Part of a small language model's weights: untied embeddings, a variant of Adam for these matrices.
Each number is 128 + 32 x the weight over its row's rms, rounded and kept within 0 to 255. Layers, rows and columns count from 0. Numbers have three digits each. The size before them is the row's rms in percent of the matrix's.

# up: layer 4 MLP up, 1344x512, rms 0.0429, rows 157-191, columns 384-511
# down: layer 4 MLP down (transposed), 1344x512, rms 0.0421, rows 157-191, columns 384-511
# gate: layer 4 MLP gate, 1344x512, rms 0.0412, rows 158-192, columns 384-511
up157 100:155089177126046164160186131184155074138185179144162152166159133138125097150099166148120135142141069145123168086149122174137078148133167114130145125132169121069127182135109121166163101147098145133072150136120069131122138124135084081095110088154157079169110147158124145134142124186139150163142130100128180124093124159108081131141120125119159111137192094113110122120126092165115119126179
down157 102:097139112170048149148117189161136107160087126148026107075099119119174101128170118095110143153149142063124141115127118139115123118103172129098123116092169204098162046143138145123123167140151147124103140163152124090107087076156182123155148140188150104058161107115082132118147111146087100073112098156094174114133178144116170135075180120196180152175105135124105121177091151159094094074148
gate158 103:198111139124123170115137065039108118093127140127151130119148155217092109159119104102111178069102103124106158193145161103137088085146170093134124105158121127124025151164076160103179146085125098123105116086115170131118027156176144161091181069143130217132104093152135131120068113146126141142160109121152168169074130145127121111153091109123119117105154114126127105191115078097130174099157
up158 109:071188135127125151150105163143170154126155160126102107149134128137157125128187183133131136118155100121136157104109157145148110145132119057083114107078086140153104147169105124108075119103114108121113115140105095144129174083133081145167147161131119120157122103116081189065131146146118143088145114129202143144169105116179132134117114109144119160130164101132170136154154147073221162114103
down158 107:159191151103120121150178139182124117131124135117181154193174158120096101141128158182142118113129155106129130121128120106165125097138125073180115115117165108142059091093075194146106086048149163099127094114138098163083071101081092088119124158130138136121047073085137106112140134100156176141094145091202133148147162154189098129158134130107125142151065142137143097178124122093125132134177
gate159 099:138133090080147107076117147075108059146099122144142081084158123172169102124185112140095151193122102140114150101102162175130117105083106122099091130126093112160122116134144119087145073161123152103145153100128167121138160143113135106134142114103119118144144104154104136124113095141106186135094143164133089102148144185100046089091119146139128074117098104147088118124183152141115170187094
up159 098:137080164153184122129170145151145116090086162109118084113134136116179130164177166156116141182147136140099186081103112174094141174100122205102123107167118163079202145130096191099188149146129144069050120139170144128159138081072143109171136160137158138128183159152122147120149101128135120121096105128116142179145144127132119101090110082195131139169167127150111183138124152182126139135126
down159 100:177210132155122088153106118118157074111146117123155130083139093123102151139141163116110244147121124161124120077102079088108172159133140086165099113135122120118169129073194130163110138124126101104107162162132074109090207097134051104106133158120049162171159091111077179100104121122092110155151106122143078099129144118117066142138075120193105118136187152146115130096145098132155141114095
gate160 104:145131165178183056054117151113109136124144189138123093145095102130106135168161098222073140194160101137172217121151096145097144124111198115101132152120074151128116114166090151097131094121178075173136138166158157102141122096116145128087085175090168147083134118090201160114060117143106155096213165097133138141109175123157075125111151134064117090169119132152154068080092108097122094165125
up160 104:137166125113148096140064164140164139109135075109129147136168088158119157124142153120090114118185184111171106090133147123169129136156073156065157109138105150135147109105168139087176084185094105038155145128125099113134175108176154214194133094093164099143099186083127139113130120067129115116110070103129190072147111148121100110148136092139143108130162094179094103163101190144164131097144
down160 102:113119169068173176097137130167127088164087153105097120198144170132135143101119106107125168113155144088142161116114143089129121120136164101108125159112099122128149189093168143152133130056145138166128123145072117133159155119107080071106136103147069147137107151101140114131132153097134156068121154084153143165120101117177133156154144109184171152129110110134101107110114102107096082165133
gate161 102:167124110079118142132104123196143088146076109145145117170109117115141123196140093108114168133089160089089189099165133113091145095171165083133130055141081161101186103102089191172228141157089135084198090118137116114143158128116165122147055146187164171143147154076176161187149089098102164150142090157162126148140114118100100128165073126125143047130134141176135125108149122146123110113097
up161 100:078134108139169091130133080105112136101130124149105110138104148082133119117102065156114141128101123104088141154151106183161186136118121063185122083103156079117122092122110113136081120171118164151111051194094062115148092125120126155125172122154105163090093112157149096166193160084137127078104174127132134143131104105108150146126139156091127129123216148106122150120050133131126094067104
down161 101:093110077134075129076104136131129141129161147158152099117112187086197121139149133057124153131158170152145123134120156104117053041116108177073104130169099161130137140112060140108148099119107113140126111123117176083133137070171181065161150166119127201111069125153087140118085087135149096165134171146124178176093187159135140104135080115156070150067191125095191055152125151156101118174143
gate162 097:134120125160127126122196098145056131149135134169095089194167245189182131173135138156129138157145139092090136094123148140087133047118148120104116113130107102186099129163099171126159208157134101147129135062117132104077059103129105092138129175105087112120126158083129113123128080126153123122095137101161042092132130152157128151118111107074136085132149120148171084175165107090189080089140
up162 101:135161095133115163144164130116162164097139152115145064108111148093226136107177142171100121223170126143183119208103126128146109162135109093110169105108173146131156158102147135150129085045149163117127135166104142100115129203144076095159122093070114123094136117118097178140128114128147126155124136131102126146150083081078150093083140100150126122089174128064113103082169191130194115110132
down162 101:156151130118138126126140122088073121158113121143122169109161062103097145102155120142133145119107086146130178154118125095119145113107176153158062129060064122146106134088115177118101115115114140094145101085157113108102128131075202121145091177085176098137089162143173145104126107113166104106157084141124110131112129101152194133084105124092192151129078135064164022155132112128178142097200
gate163 098:128128177138130132077111141184117130186123138098112101106145155142122164175089074175114058141114118138114149139092169175059127235135180094092115084153077145117117101132084146116093147146164083143116139130179180158075080134095190063157136113127201161145143117128118165138134088129082116140190116107157111125094152109140113159137052130193165144147153140114167087155152043093138137145150
up163 095:180156091108079095097114158110156087110044144137133128083130120090134102081121173096111138175121155123151112071127131088122133171133149113129115106115182111114105118126110109163214126153109132096107170092123074112089124019181146149129177126135105063190102135131110117139173125191134101149171121092172145112120105132171115084167075106120101104129117171148136176140054118144144120132088
down163 097:075090182111129149178176131142101175165143161118121159164121151112165169137115095142144121078113136095131138086148131083137090081080102094099109129117078106106112135088106165091075146105148053110107065117139120079150119170075139092092172123122174079172156127188164133142097156101167073102086050123093132161111168160126152131136164107107140055092185148092178153152115098175130062120154
gate164 102:141109082087098200085190150145105142127093144129105128159106178105165110143086122093058155160160148112112153147178123122123151130126179113090082108129112129149128110174124109157213177116134128122132166077133146116052119149107144115174211124144115103132162078175142135176114118174135106149044070127093135112121135044115138147102118147157137177102099151056155134155170135137161156138124
up164 100:068094147174115099113127137130174149120102126134128130105080194112133103091167156065104123116128159153117160116116130101151160144100137074179161108029161194142108136097111119193134115142097159123175071153134104147124117170114168124116183069098039056087083146110136112176110132062123124100219131112071112103155112139174109140068135083170137151091136121118112115116122081141096132150119
down164 103:160139156149124143139140147191134126115102172111147094161170092154086108126119138197106097137150066124142076159092120154140166123190105138106113138128089117097164131153128160119164106132152119108141165115112098097148152152164152163126138161098104113117157105151138121125063142132176120160109129087143202183114151117145109143129147130117134128102130120109132106106084173135129098122100
gate165 109:151044101073121165077126141142138101066098072111112098121097108151140124133140104063114161097085144145100188174096145121138146099128117131061130100131112161088151098119060081113132145075117163117137138131198144182073095120154101126137148175183108146107127187151167130142157140091154084131147103130089130134097147126080071115152100156093072191130115090126092139126145114190075100106119
up165 107:093156154145127115090118147163127108163123103102120092096096106114143157130212105183118141154143191089136089152108159141126125121118117134164080109100165110081124114121142096132158111142129105137112132108086116112093152103140093050099157118152195132117180036122140112082142120083153114109126115109135061121153138115122182122128091159090085086149095122171059140106100133159114094142160
down165 105:080170033096170153123053114049071124095173162122130154179099105107130125104175103130140145119113129131084104132105133063047131151154107164125152115086103177139166181112093127154139117092098135093149093083110136121149111117149142139032097174166185093201082143114126119072140139138115134147116116094147121128126154147154080137106119070078136174107162149095081136086154174116150169107079
gate166 091:127171103131136091134182133102089130149114092110085091118105111150155191113145172105135140196174102114139134147128147135080150130126089194139125192104139111147046098074166151111080134103155122115120163097095121088121107178121129131147101108114090107118147111115112100088095086203198121122124139134183118088187164120147146140128122139096110136113185154061153143076134099138140134096116
up166 087:140151134188097110154138120158107175177108133156118154096192145114154117137191133112133088107096138158112128059157150151182136163136128186108128135082159128123136123112087161090103100118161110079135149148096147146068175121081124109118097056154118070116082126100136054131162164081169137126113085081102151126102074093110127137120203095126158147126129119169127085132193177147051115152160
down166 089:145077089151130132135094137151117095122171158113104096148147076172131133085056105150131145086163154087143065124107103114131120093145133058157151142199149127135111113149132098123123117117154146179099137107158118125161096123157203134115104130070153168090161089188148208155028121189148118136162179126131118117148154133128082106133078166136090114126166104139105147162123116114162151149112
gate167 101:104141148149122170126105153140125138148118121121157138151158018133124117168087165148110188120197088148149209170118088138175095100116122078077120148119146161060101109139165094132178164178158106119072118120151144120094143176137135135128132155139130134107144094144097148142102091149128124130112111183146120144100122094165136163091150137139117116158134081119177051102142118098142106114130
up167 102:138131123147094145176162114111172089180139110199134171112159127027117180154097139187113150161079139161121087112145139092149131144101103070153144128140102108125127116158095086159186090162146113107076078185126131145113091142086099117076108139106095149088104170152173139148125126095190096109136117114170148166135090150140136138125166055086108100126124153088148172143097155071079127123088
down167 102:082117123141181117142117117115153119170135122141170145131077160197127155115150179108143075164095176103115115104150100089143116092118129185078125158130124152128100074106122176097119115140209158179165115117160096110154155060087143103144154103160089103119123146100099112191187205109142127128176111200089116168147117157178116107146120122122115057135095074067131122089132152098113064116138
gate168 101:156120106131145143107174170061144125148111128145176157171208158124153119169131084107121097088152173107157115146166137209124106065109128082039158160152100066125122094160135190103156105175136143130114097084157126055186137145109125139145131098132099158098109110179149181112086100143191119154150117163191134152114123132126106092110129123157118132095144180139128158115126122188053112114017
up168 099:113123062183071096141092149074087164152146144081110126124138153177145155139145173196095100153165132142128103039105095065113119081129099167062107159068184077131065123097192182129138110082117124170127111088162099090111116138134132102079157164094134134102119124105148150104077142119148128045122120103126153196086145108172150062183146137157155126176062181082200096138140131152114151121119
down168 098:135136141095118094129113084158142123086102106049152133120158167111098143101086077129158178146089105102120065215150112190139135166118121166145174149109089169101085127089126120160115157161126171094169113119101120158113164117151087139070098085129130072048144160151091133140149035119101101124179158094143128137118070114217093122109162162109157141138081136127122127138105143121097105144123
gate169 103:077112151113143130135086100140099110109129125211088160147098087171152169105125168178095151118103134119155165179128161121117084176106136073131147127075119183142098170137110087104136119120097137146169142077169095140119177185139095142080135232095140160059113109130162136156112126100170135121103195142129124136178178113152082133165118155066137101078158150133135125111198126145066137157150
up169 101:138126127182098184152188149163038168114175077103124101129105188106113165151090128161133146137202054128134163111129064099138152088105177127083122115095147138115098133138109142145142164155156126140112169188114162135070158106130183153100079146157202061143161160167110097141165152119164142175103144129096123174105087148132164171145111120103092113113143139122136105128088110154090104072134
down169 102:153115130098086135147095128194118122098118152093109137097146104080160143128065148110119147094126101091054117144104123110119191136147093109163119151101092155123093128170148096166245090162163114114125147116127133098140126113170072107127133128118071162103198165143148122144132105217135142115114147104148117099147097121168067146138175187136148120117165135116138112142097085132101074129142
gate170 098:077105171148100154131167068145143155120150054110128091186097109161166100137199148123123202095101060130121153130139124111143085127088184160106126166093078137141146158152190129083140158147137093127115178164088102107141138131089153103138153151122109109152154163125112152090182086112118095184098101146164157107119063080170131209138142122098186138128121145151130116102158109116128173125162
up170 096:110093083135151095207189143185127157104142109101148137105116167153161163123103141143164151140098131146090141138127137151131157139170129160148091125155158154170134091118176089134151125096086173099123148060091135119133111107135156132159159095150125182086091114126098065153094133131092127052131160130114130153118104070170111142190159127156117146123096220127083097176158146148116140096133
down170 099:120118092131112147126129148073133102151159136187132153075146170144141087144156173133118070235182130155077108108145174180118110120074174091063143155178147179087209115123149120107100111129109119187091147068180162126103189148168112133078120118129113113142125159120130158112119157115095086132105150109098049096170159166127106052092137101063149146150142110182109183087138116130123065149080
gate171 105:097164160134157158095144119112128098175106214113183166178113121173215089106113155117114068129106094148116150156130101136192093130165188086084143142169124175051121185124121149128128080116083094193148172145122129173136139088131162164182164155162149118107110167123087168142102151148127163181107136142096153118097144139188099134147072133109098114149134118133133099131183084150117131128104
up171 104:121149116171122139205131201132112165144149136153124141138102072131101105123149113074118133101125120120111068089143123147096117169132103166189098117138092091110160135132130132100116131137208114177100098100084153091105118176170079085172123070090119080153136090088107081112131127110157095194142088147131128069085150154091094152149135169111107103038107159108117104160080103080102074126177
down171 107:176054117053166080144117127141179116101125162087143085136147140173050123154122088126087112166115155124122114155144112140152134173203167091090087170188160131062127091189156122097140115127084156122101174097100177191081096123166133169158129138174124138097116123144141136128112154119167120120131148119145149135174144131118078075153140131122136164190224103142105115130150093220109153133157
gate172 106:090111119114140142104133171063156156147086135099157087132112152107108126128151201138115111107152134151150200161067144085116101128104135118114130120096117122155094097146130189090151107101158087102151158063168118145102085189157093111096147102115139150128119124130095146120128121187124071093123117143212115163172133105164094143191122174086148114137177088171087106155105151049125106070151
up172 106:108109164132133121133102128124107101111134132152089153156068118116091107158164090153110081187118115122179126096125067097124043134183139080055104028155130178100104120090090149151123149156173098145117137157133115117099186139097166095098101115076130172146056124113154155105121099112092114091170112177143155113114142101164151165133131159125171104135115104166129102127066063142137163136160
down172 106:135144204156187125109117126099080133124143084179115255142077091199149073180116127123149121163105167166124109210065151094131126104108104122064100077086077220100152121126108143150133125134165134066101167061147113100093147183133145122166073111114132168179089091099125132160160162126092108134145168149118115130141090108118162127140120189112131140156148091112146165102132131140168075186129
gate173 098:142103110145144097073134113096137103133147084088138113064132138158138140178142164121146107128130112146155136115147171098142131082154121147104110116121106160154134079194153192174135150081091186175115152082154150115111103073105126134125073129178157112174138175075134146158114100090152150136129091138111100139086145170161105134177141122152137087131083082140124129127121143185106122077156
up173 100:109126093157174133167083163102218120097170128057127124097163107117106173147115151166136122062155072093072093119139106063160113104065096117108137148108114123103169057125184153121113123128087122182111146162106105148149085137102098134165148095139135111170158131124106106095155133093075131069111139120139084142086085157169124091169121092186134130116145113136118176186122130142145075112107
down173 097:072155133194154115229154167140124140153096091164153132126177120182194182116052121087184130141141095098084083139140116174115105111130167098188125157087165154139129158098097103146100068138123064080105183173152092101136139110136138132171130102081123140082147162209107128104099174125134148115122098157180178104110033125094189174103154194160149150132140111113166139079117111107152158128075
gate174 092:145108106115157150140154152124126079164134160102148126095195129137156100142078106115116152119077115073086171089158121144126134099040095165096139137110088161151142124181107120230142138152125115150116134123133174103108094055137165144109086126143120097146136097119135142085111097143147152148140093155185087142130198155124110100122122162133110132079155102190191102181127200160089121066161
up174 093:160078139155102132195123124147193146168105144116098172104155065120199130115160137140108123123108069112159085156110081130196122148144137183160132164109128136150173142121162140155107095118033130133147146105084105115079175138157106135069149107123150101129160123130119165146106098101107113164085188157160112105165106131121132134151103135132155124184036159141093149091130115162146105118146
down174 094:115172097111169162081107052149135150120172166094102164120117147057157112120085149148119154153162166150150215123117082115111090125123103132094072116123143067114189099120166107128063142109136127093112118079146173204151106061070143132133137174139101188149107144148134142091143183133116112088136090106076119148097086150146197136127141044071108109123124064089063137121130123135115136129126
gate175 105:098191131166126178161186108123153096103158098191086095128103099165161141132091148152173105183106116149172172148120226117105158135142127178148129169160121143162117155176115146119149161154099169114103140057199142201093147156125135131092096143102138133137127180111106161139112137114152113134112055160209099122097123112181099164111087103109086133078091139154090138154110109147122123151142
up175 103:068125134191110157108175090137158152093177126142079140155124109127144121124123119204099128085056069171098109152127085157068090139211105089136095162086186148095176166099051121119130074143156117103084100102125147060198139151150115124133127142089074151129120161147087147122109099120129109181144124167136134104187088184147133091152132139149161204117109227105082127149110107138102153137119
down175 104:166194135077079176120073125113115110155115198106153129130147138145140160084071121144178089072201144079132097150135136085130136130139129111075177110166105160167121145133188079113161100136102121166179102146108142182173145095130154076135163125124113138100118124154129106152133166125119134086133058127070178159090180144101144166109124122087073082094137121089143081088133182110110120172142
gate176 101:103113101066128186127186127171108065149093134106111160169198119107143190182096106104105070098075125206142144097102155112104099073183108136146157104180163130160126157186109122105152101162083077101131140108133144172046098171111145145180131144115086130065095134117098116124098118137133097112139098223123107093067115084143126149171159103136065134186144118127088143138175132142059081103072
up176 097:159142158140142168120177126122141143171146102130210165140125186127159185066192126135210162134134151050107146118153143068149121097101080176060224128147095130170211115110109146141145147128124141170116061122115141141101104137124136127102146051187109133102151117122143169144108131074155154117115101197104102107169134095118130115118166137137137114133141106108086114120081156110082172095069
down176 098:187114104106145190168159085154151143117101124148111131154120104156136112084161096105086096194127153172072141102167131150100113171104125129169147162092113115152125128156142129132123104133193133084140097130107142200109187135140090134143111084136118120139132145102127124149140078113101093130181145184067150125171110143106195148074121155081143126164132141139168110117119167140117114165076
gate177 094:024154141147129151121095112134121192154191072137148164168122112127144121176100134152161141147111166155135162091095071078098083134139171116127141110173129160153087074097097093123103121098143111188145157135156076132133141146184139114136092137152155148142123157112099170152130102158160193159157117129093133132120132099170117103132105114126086082114151175171056135111145121143107118106147
up177 104:143042122154092132108094112185103089113141124127106088159136092074115161125134100190119123123112094126135109135164212133109085095104135136161109071172142146073132104077160128126169076116140142112103144165153129095144166190143122119114100130152206074139170040146117127188130130133147146147142104065091102100130126163115153079156060119093137076128114121117146143069197160116114123139156
down177 105:164170096096124111147089123209148112068103180119062097134137126088172143070068113106089126125103146088176146089133188191194102110165136111158051139130155115170145137091174101171183120107170120184113163132113082184149112147136108178098181145118050133196123119150139159139145152084102152072094108185084099098103144136093174113114081148151116066122098095119079113143167109107191130077063
gate178 098:091141137160102170160155116166117148186151119158095157103165141145121124076164108178107155138155137148103105094121120155128068138154096133075161074141063155132093138149134108122126132124127136193107154089197148136113107146105121161126097162152046121160085135154134066149110043127126131121114166198091155103130119180122113148153141115132116131189092111146142118104095125119139023180127
up178 093:093184132137091147200129094097182122080118145155157104159117100110120059104138128153133156125117159138157115118085094099081132130128135093138076130125133156206110118111144157112122062096150124124172122148103114126097108079104130199127143103085128091199073099129130163118128145154151139099167127093127181135127084136143127147141106070097122161124084097102104106114167136097139079121141
down178 095:156148122140091151108064116127081144179126112107155123093132162085117124177136107122097169069145122075164125161226186085165156107098139140131129109145143098093172134124111177120131077101110126076130155135139174161188158137123132146173082096175110122087135139111159094144094082160082124090091150132125174113108136073109137133068160136154097187123152115120129094110111103127124164110147
gate179 098:144123160149155160183153132191121151120131097142163130088144148187109151141134123151133134150109121149196165128140130124196030124124132177101115129126161102119057116145104101141155126130145087081134138133205183101078146079195134158074111076181132110121156144171118133124120009131183093148120086236141157121070141144182108125145081161125117089122155124102144155120109139200125067087143
up179 098:140133144162134170131155108062172148103182101070101197154084220123157087141165172125105145079131110097116104135132122140125108104157117110172093137139136077144166109147138143078087158118118129175133084145058165132141062148147076099094122114131101143117157118131122216088101088144118109120099112061170137145138114098123121104072144164147125207097173138166111105160124138133133153089176
down179 098:130123093129209104150116098118058156124121101096189161127128156167108126120146131137136110210150114152215112220095130170139103169081159123152105104142113105114117127121144120156155131125110092107145148135168156132120098056133155054168178123149140111121151088120138078145121101130121138175156130147148145155084193114148101080184092148127127126178123114143082183121092139178163064155172
gate180 086:161187163118105119163146152151153179146111118144142151097156147100181142170133127129162104148176137136159091077108074126155139133132118141126158126116120094142113102170168104162114102195130155096114181147169089152043136124072183102207119190109138112103105125119074089042061101088114077077136188178072124123098136169120125153140128139119129081128158126128128127127164121132156089145169
up180 086:115129016105103123127127144104117131114143127164041138105108178123152149162181081180155096194084126153169139189117169100150136103122088150108079102069139114165041177102105140154116119155149109131127138106062125127176150106070084090116099143164156167141129084128153186121144104166130118101145146076101101195075144056070170116083140135100110128162128155078131157083107176131118058132150
down180 088:085111147103115090082122113095081135099117150145165082130147059134121098121130144147132188143143140133065153118128126075037141098101199122132167112191151107114138108162110144147176205112094110138115103088144153099166099136195144212158133139158194112073115139093154145174162121110140132102116069098159137142188139128150063132151142098115036143111175144130174111137117075082120213100122
gate181 100:127117060120111133185115130115062152143110153159130090124204142151155091091162070120116145137097177162085168179118153079105080134153101139099082135100101106134105174160140148133163125145117166118182140102147146141093122150097209134126117077147134177081118099084141114092104176097103123161128087144150146079170092132106104129094128095117062140119122062138126174104079196149140159132143
up181 095:130143083107093169161163067151085133119173147168150133130109142130103137202082139115135165174157128157157151200183095170188101201124154090131066173182133177158129177133113107050111196086164155141110111135155106030138180137051134089150121181149060110102078168119148175130090131132115154122117091136097162159109150113119124117095136135151128123093169160149131106121109160142184117118132
down181 097:129143135158130149116109125164131109108071124064144184127193106116102136150162118151147130104084131142150094064077146167152150119162118128163140138080173102110147149120083035157099136137048098132050083125142129170145132137163090167041108112132127160149131130117108138112084078169141159164122153116146134097183096137177106172172123123175089071176108114097135117118185148124102158117113
gate182 100:149122132186167107110132096163122122160143138113115098117151115131112112077116154188065077113145126136131128166094200168097119173087129096135080198107116157161087126181173148151158173177113139153137136143123203151130075084122077127158177087084119162134120149108154112135105141136126120110144150093135090124115151148119117099175118141144128129090156106115121122067104129057140126164141
up182 102:116108117099178135096110103119144112144140156184157092152075138081153113132189127113110083101180135115119145109127158102106129155127081074179163142029116154099129098100153117095096130118125124141145108099140110162165115165143151090137153151167139074074164096140132112217163124119148163120122141139152076074083156146172148100141120094067120154157121126216151107177153132150106183122142
down182 102:161192131132162113189128086129186197116124082144137202128166088126170112106124115199132086084141108129132123156127114139144119090140124122115167154072153124142087127103131085099145092122072177103145154084116064135160101141097095131108074128152159134191125113110132139092138145099124134180142142111168114116110089086126137037129153120100120182110093104079118133129111129080147144097096
gate183 094:161133102138121179140125105154200154152161118120105201148133185150114147130132150138133164138084113145162137155054096162124108079123171132097165138175105185139125132182153154091152162110105110090092145190176114072157204135076188162154099140087132118131174140138096130103077095183076062126113126102116124111110126157185076140179159126153119139143184105098136099185119141092120097122101
up183 094:149063142107107172091107128130126063153134161100176095122085097045124116108039174129133129114101162106153155149144115119162164072088145156168080161132117143131145158141127142165154077145137112131075123107076121133139129144119118205051084183141069117143152103142163149114139140125073175116134150191141186148064121160104082095183108122113123126108048118073135148145119122148097190117160
down183 095:109126095124143125181138159121091156143145126182130134112127135163111107137180068114114119126149055110142084124137172081146107128103129135108127113146157102132086140095075155087131125165136168111127155098157081170085158156157106098187146123101162175135122113087080120131171093139105174110100134064074090141098162141097178119149141093099108123159118102131130126135159144222097133129126
gate184 107:126128135103068114125147120141124136150140152166101187178126103137175146100108178147107172104124146133093153081121131125166187164176119118130162109164115123127105145155135125126101113133080179120149147089053101129100099096123147124094066178119104070164068092086167170134112065098099146157172112149139087115153073104169114186176138121160084092113159157134143096209130130120125111100101
up184 102:213138138109133142116105138143140128115188134120119106140119160068114144140117074113166178094135122123144087134172102164065123084109115142128145105206070104145102077122183095132114115128095131120081152123138152097135113122146089132118092168172125170114147154113089109154063119140140141165122156090116119154159065095183125120077115136176056173125139098132129129139120158123171055098139
down184 104:171103103112116154156087117114117090139152083117085151125112193127113179105162136143123099150087096167132142125090172124153116164157165197090066141092092107099096157164110176111151130119193076123194052207219122150105107072133107139113122098165095178176115112121089131118158049095132094144103165218127132140110162125080091134139148120111093126092038125121122160160159118086133109117128
gate185 100:125165131112149157069142092139134158161175113137104140073135154070151115057147112206132141172114158143148140164100176112206138161086152091084123133145059129204139133105157137142141133102051123166168143158151121179093176158117083143114137163114188158052125133118166134139144090077135137146154120127169102131200115123137104108112075134095108123169141083193049161135122156070107157157091
up185 102:150072096099102160119116117149140110192104160095102093117139169114151127143140076160163090150093127133111129127162155165144101101193143142083104176100143168124117087159111140182110136121116140138130151120124148140099151094144135125216142143222109105176126172122110121078096128134186109101092171155173123097118073062170132187131125125181173115148178113074184160195094115251090141112143
down185 102:095193071123147116111117145118048169117186063198103196091117166141154169114202130154117132125180123136134117107159144141175136072107099125122127120151142118163205115111143091119120113183118117145157147072127057116142184133107161171079177126163149131155083082152063114109126145093068149124164067104121076128129191112122127061130097114125132136160121112135124141086162187098168147228082
gate186 089:135100196157130181071125084122113151119110082127124138116105143107148120095094103135126098094063153141114150061124058128133129083182187139149165115157136150066148126164139141111147133143116160107128125101073082076119144120166123130144134181070169122103171164092109185120164108139137153155139138138141155096157141131109121139148092138137094141145091198151131118134111098136134084114175
up186 093:118105129058133080065103091087088190115142136148075070138119098045168112100148124128132136174144119137078130165154118101190102152170096096120181129096077097195094147111072139152120070127138117155168143129138104058103137156122122131172184129148132110102088138182115113088159138123108075139143119158100164169156147180118172128120107112201131058115103166082141142131144124178151094141168
down186 092:130164098124081181118164136179125059107162153133154142147114064136118181148113147145149147137143122127168108174177191156123150162042120110143153143109107070130127133110138109158102189152159135107154135180169133122135114152034158169134116127101133130141172120157129123168086099064172127077145126152157110128119206104155112170139087083059144120100143144101127082178100123115121163116116
gate187 104:131118087089133174148112152124151048151155097118177146157139116174155142112155093127140133141131179049150131170116150060166192078112152073134136145165132143054107127109129221107117132131117193105124133073162136110044082133179141165110123122119142134073164145086133084080079116107111131108182135105104076169183093059080106127126112128087059139078145158103136134126171130103167105145154
up187 109:099115116111105110079181188176178131157074141107105144102100108133152142100118114124123065143078138131120151061098187155126134159122128132129140144185115177160064145107154159172076145144126102066176135130110073129110188108167121151119169134068135058152138186159165127097183110117064105105113183175172122115109089216155110169087118101124147183127098153120188090155160133100142163107138
down187 107:124090124109095148091121111092130150075158149093084112156151195108111106089112113104108105106145148145173084170102100104124132141112187184125163147092137106036237187152095140172135144108169116100118093076101088101125166113164134161107088111117147195135167107189116163106084083156090153077149124077106109041163105124080097122133178163160175137135117116122106137093129066134069121138136
gate188 096:161151120142117119103112170146104080137184111104096152128147075200148155160101208099141150093037127201164171093099117120159116135158177065136115147116139152155090073183151094121148151095058104114138180181160202113178076176118094142091079131111163158124187061051168157173127130160106113111129154119113127132149152138162080188171165119116083136133165107111140087136148103139109083087138
up188 103:033127156151128119113181163137135110206111166156149134128110132163132174165141179083159166110138111096140151107132103156102159079110084161110130171119110164140112199115190124169081105120135102053137166140090128100121159151109204178028082156124067143140113096122164155161100123166133122157072165163150122111153124106157122151164179152129099131065143154073168120088159089161177125121144
down188 102:108114114109144169148145134137143174158115149204112152196097168154145142142167116147120112124092164100136113167164155162173074108075106167093142142151085139127108080105064086162142140146169139052126105120164078197095124147098176123214142070091110135099125148134114107200143127105122121134124160138137094115149175065082144098142057169154120093136111097121142092101106172179159066137143
gate189 099:162109104184136130118115120190120201108141148138064100124090168198144121083144124137106081217150121130133135142113101145096100145171175103111181103119116156131121116122183141129109075056038128093167171126111111193090121148159119129106130191058196105123099125107090125167139106123204121110181123123158126126119104180144107126163047111157043131167122098140118171150147126139117120134186
up189 099:152125135173144133123134102132146095224084147148130118127144145098078144089112101207122143135091147103153090098132150133151159134078106138105135146133121153081160098126179135195132119122141154116115131183133085106099103147127187096142188113087181150105126139180153098153131136029065147099158131133125156110095101115160085099099187171121107127103097130104100144141152109167105104165082
down189 100:142108078114165123041126178143161141144160133142100158114087070072107195097119117149117107119125141157080131103152143094155149140160155157079148140162151140120117158092173115145078150120101102170133172166089118111111090102145154101192102123159133186119113143113135148151093104098133116033103098250104119149071146127162159134142217115087110103152150148149039142115149130150077078059079
gate190 092:098140182133122087065158138120125107192092073207155111107107166169088140156143087183128149078103071055185141168079169079091143091162104123161162124151079133185131153114106093138165103056147081150145058123151105060159121109159132137100151093169101166106167065096105157105147136149052093148167155121122162107174129135096077085174114133110114091174133191133127103090161102089181140122121
up190 092:123107113123156160116064089154144088092102106153152163100133087132129154133113149106101132106101158082133152154145116091138082169194195099145130140108189098156122238115122101112120103163132158067172125131185106196164173112101139114119235234142106100111157196140115144148170144122140134138149153173103086181117130137173133172185133114143166145190062166218128085100113118127134169098115
down190 092:071098131109137109180155143145136117133195103170120133158116142137143098138173196182115133116110179132138130124135099139100135106079120150167086138144133061118114090130162123069138135137117121100070203108145086127137082124120109141152102144107164096114151111172182141107124116205076166093146139127083142089168103121146124079135116151220104184161106110110168105122140123092141088141132
gate191 098:143147149079101130169130144118103171159140107096138150109124195193169120142115125076143080153147123153141128087079118112103154145132193129102134111173158119115167127109080134129143079111157100142168097133097134158104165095152146111173144169103098165166177128082118092146142134056101152086164164137112117038194107111085067135171158046121133057171159164121207125149076142142146119125127
up191 092:172130111177093135140134092112069120170152154195113237079118182170222122170115156050132129173108076138068127142173140087117142098150130130095160189189119111118085114132090147098125139144176111190102099126145125120056133101152151130096161163134115114089094093125160130153068136123142093144097140150079112133125109094105118138104163128107060070112146167102134144114114094194196088122159
down191 095:036159108147104061144113114137114132098143132071139099096078074104022112075106095225126123154124120141153121151117150158141111153088162140191095118113142138111185122141152058107164195130106140170129104165124069150112076169099173152132099098116133098141140100094126135149128107123131151118150111092164107098119141138151179106144089141127166139141165137098130132092130142105113144095126
gate192 101:159129114118186129113185172100143152148141120128138123166123068177088149107174132131062111144120149133109148169097191196166121179122143152106149131109107132142075128148117123154104176144153133118114194130188167160082032115174136144160149112107140109102049127120152156164119103099137139093186123216185112150132153150133095168166150175105100163091172107148113105130118096137130085163199